{
  "n_layer": 14,
  "d_model": 96,
  "n_head": 4,
  "n_kv_head": 4,
  "head_dim": 32,
  "d_mlp": 384,
  "vocab_size": 1024,
  "activation": "squared_relu",
  "norm": "rmsnorm",
  "norm_place": "pre",
  "norm_eps": 1e-05,
  "positions": "rope",
  "rope_base": 10000.0,
  "rope_fraction": 1.0,
  "qk_norm": true,
  "attn_scale": 0.2,
  "bias": "qkv",
  "tie_embeddings": false,
  "parallel_block": false,
  "extras": ["capped logits"],
  "init": "uniform",
  "init_std_qkv": 0.0703,
  "init_std_o": 0.0115,
  "init_std_up": 0.0703,
  "init_std_down": 0.00664,
  "optimizer": "muon",
  "lr": 0.00891,
  "lr_mult_o": 4.0,
  "beta1": 0.95,
  "lr_head": 0.00958,
  "warmup_steps": 71,
  "schedule": "cos",
  "final_lr_fraction": 0.0,
  "batch_tokens": 16384,
  "seq_len": 1024,
  "doc_mask": true,
  "train_tokens": 103800000,
  "steps": 6336,
  "dataset": "wikipedia_en"
}
Each number is 500 + 25 x the weight over the matrix's rms, rounded and kept within 0 to 999. Layers, rows and columns count from 0. Numbers have three digits each.

# layer 7 attention output, 96x128, rms 0.39, rows 77-95, columns 0-127
484488488458508456517476510507473487487495503490496496515518529541511510519471501468483491486516478510519524504501473473480513520479520493478540477517445507481478482498518457491498519495530492512509523484471471468478546521526461532512511520501492506561491479495499474528509468502453490487465507502571508478476472502519507468505512521501481491486532493501527510453518483500500502486471
423484543450497476511502527485508467452482490517475522522506470510474495486517515508546459503532534494483456517495494497509518505521520490529519472513461508523519479484492507473497563511481528521486559506534497537500469525461453450489446492492527461561464484500477440468516493570555524505475543471479510533504499526516506473513503491490504495494467504479519499529506525470508512476515
461524449540542529486541512492474503524525481529459512517559478488498518478511490478528542539521477507481516530517464527549498500495526488487503458467491520498505482516493541483541515512526505446453497477510509448472502501464495517512463490425504481516496513456530495485510535546468485526481500532509537471507510479453505471503479465475511539532514517502523506436504544489500490502495
483466498536470482475504463518482500481496470494501503507478461525502479500475467519523515450547515490536479533474497501526525509524512475498489525544489486492497496504496501530519502499529456553494537509536517505509476492485497533530493455465498463498539469537488493518475470521493445488534478441478512504488488502496477499521507481503509497524512487456514492529483470504502520506526
535496493486492495470511527511509493520509479483481525470520481520506465521548533502479503490461483475519527483485495495520522491491483475456532513497507521548485499548493500507462497518509505515485494489499509544457473499504426545522547518498488562505509448506478517554459575480528500481496548474488552502555493492488493451517525533507487496506477521474526568464533509480487513484528
483516500506510491480503486489464521499513496517488489512490493514486488528505481523496555493527505488508490492519472557485493531553489494521495502487470501494479501539511514502526501521517484465463495481499521527437508497502547524519493519475462435524509503488506458491503481456520522455486495483499454478536507509522492510484465464480467520489526525539491496515477569455463510501478
525493523491473511518463480490506482480466470511492470503493519513500487479518507522491455471492505512523501549490556538511503489499507479486478502513518504499459504532491477543518495511480493471532510498497503475405529486512511487485517448537494493438539497517482499481482471506513517477485512513519507506494508511527490444503537494520495464460520490512517497514495509531516472495527
521547505510503487461526518539516459500511520505496536461524513524499493518509499510463525485499514437540547509524501489523516538494494483523520493497500521547481510506492477528486487510496522476485542501478512492538513496498505514532587544463495538469455497484489503493469490498498474535518521501513513568499464513462469492549532528527525524529474527480544541461533518504483463479519
476517506474489492497512499517471509495508503505561532523493514502505492498512501458522510491510534509450446499506508504512502495496527561496472483521533474510509509481499484531489488499489487508545468527520493550524461496462510494501513496521519512547506510513454476554519487486526511508476523472520431496487507507523462541473479511455503472500514496508460473539448491468467529531528
503516492457497482516484475510499536478492537518485530525512493498473539493511517521536492477499490531465507479502497494500463500521505502465485490509485482479509510511498467521530492508491478459506493442476496459444553539504553504485502493536532482481517482486535497494527559506467507517503507510531499497501522495527517470491485503489490495484504505544499480489471487501521492499464
486504533524504516527511458516509513554504551506498538499514517475491494504478504515515488516527493503452498493473497517477491475482483463520499541497500520497483493497508485515551489504494541546518511478497497521506515492432586528538498491509471529503533551517495511494500530516504505521476482534485512498526486495468473520492479542517500474499530501450531496529523501482505510512513
516482479506494513486484480521508522483523510485439520467485469542473498522478497500511494513515481475516506495483508483517500488481468527518505498519465458518509498507517463514522493487477474499482521483455470467535515523514512467518529449460520478525500484462538482515521485458501467508442483517459486501496537510523474496532511448514514501490520508464508458540481504508548516532503
483530514543489475493490501515497480509497519541502481500504517504450510476528483445505472530521506493501496481517495524473516509494473506482499490504491509538498479458502547540510489505514495464481511543459548572500538477514484545491569477553487582510500491485489518472508460518492505489500486498502478522552452547530480526514473485515450487445500507447475496487489496492515517489490
526504514519482486496504539520478481494475445450488522475539494456533518525443553482486540478501512487470512506530496475518507488475470499501481541531475504539492545490499556473534497463478504503460471492495465540523531445461552508478471563466516515511550454520504474502485592470485503516521487479510505515513502461512506524549475516480511524504502477488517536494508543477482472495527
497476503473478481512451502518467476533450468491497491508534518513522505497533520492522478505491560510511480502494490516493496491489434500518459474472506512509456491503548506489472532492503478500483545479499521490495444542515530510473496508494481442550511492506454526520488487463465512523528517525473530509530517496535491486526536519533499503483516478521511517484522561471505506462534
483502486518524516520507516515538487482499495499500478519495485480516450500474493531505493486515483507515515480480487500517512502555506464453520560490504534498480483494513458565508529483513481529549461522476535528488482500554552482561503447485562531513483532508491492513471531495545506469504509509468507507519477477462493508532518557487513509532523509518498507496525493503502478510528
520502487508485495539481485496486518493490484501503502546572487498478478491518568528502470489491538519477498481534507475468529523508526484477511501504526520535492487544490566547500516525492479545490485484542472517454529510460521517468493477530512469529518533493506506512463525568509508497507536506515506492518503508540506490502513496521496459528496521475489503488488484525505516503495
481489514514519506442470483523458511487480532469491532481502524486498478490508545485539483508522534500508513502489492511494486513484473531453463511509505488516462462489494481496475518529518505493460511518462510491524407515470458511496503527526504527548501448568496522516519484514511513515517518479497459534564546516485525456464508504487499493513517465456519502512545506445462476464521
517461522482468469482496484495531493516508529510468548484507500535490488524512477473439534466501472504521496493527506509454550521524516445499522512538512492529504488508471478552527507533520433484521467505476534513547517483508522480527506504508491538514478532531486470523505492438490507489472494526522494482479533469513460489544504492526556493521476490523512497475503462530530505484511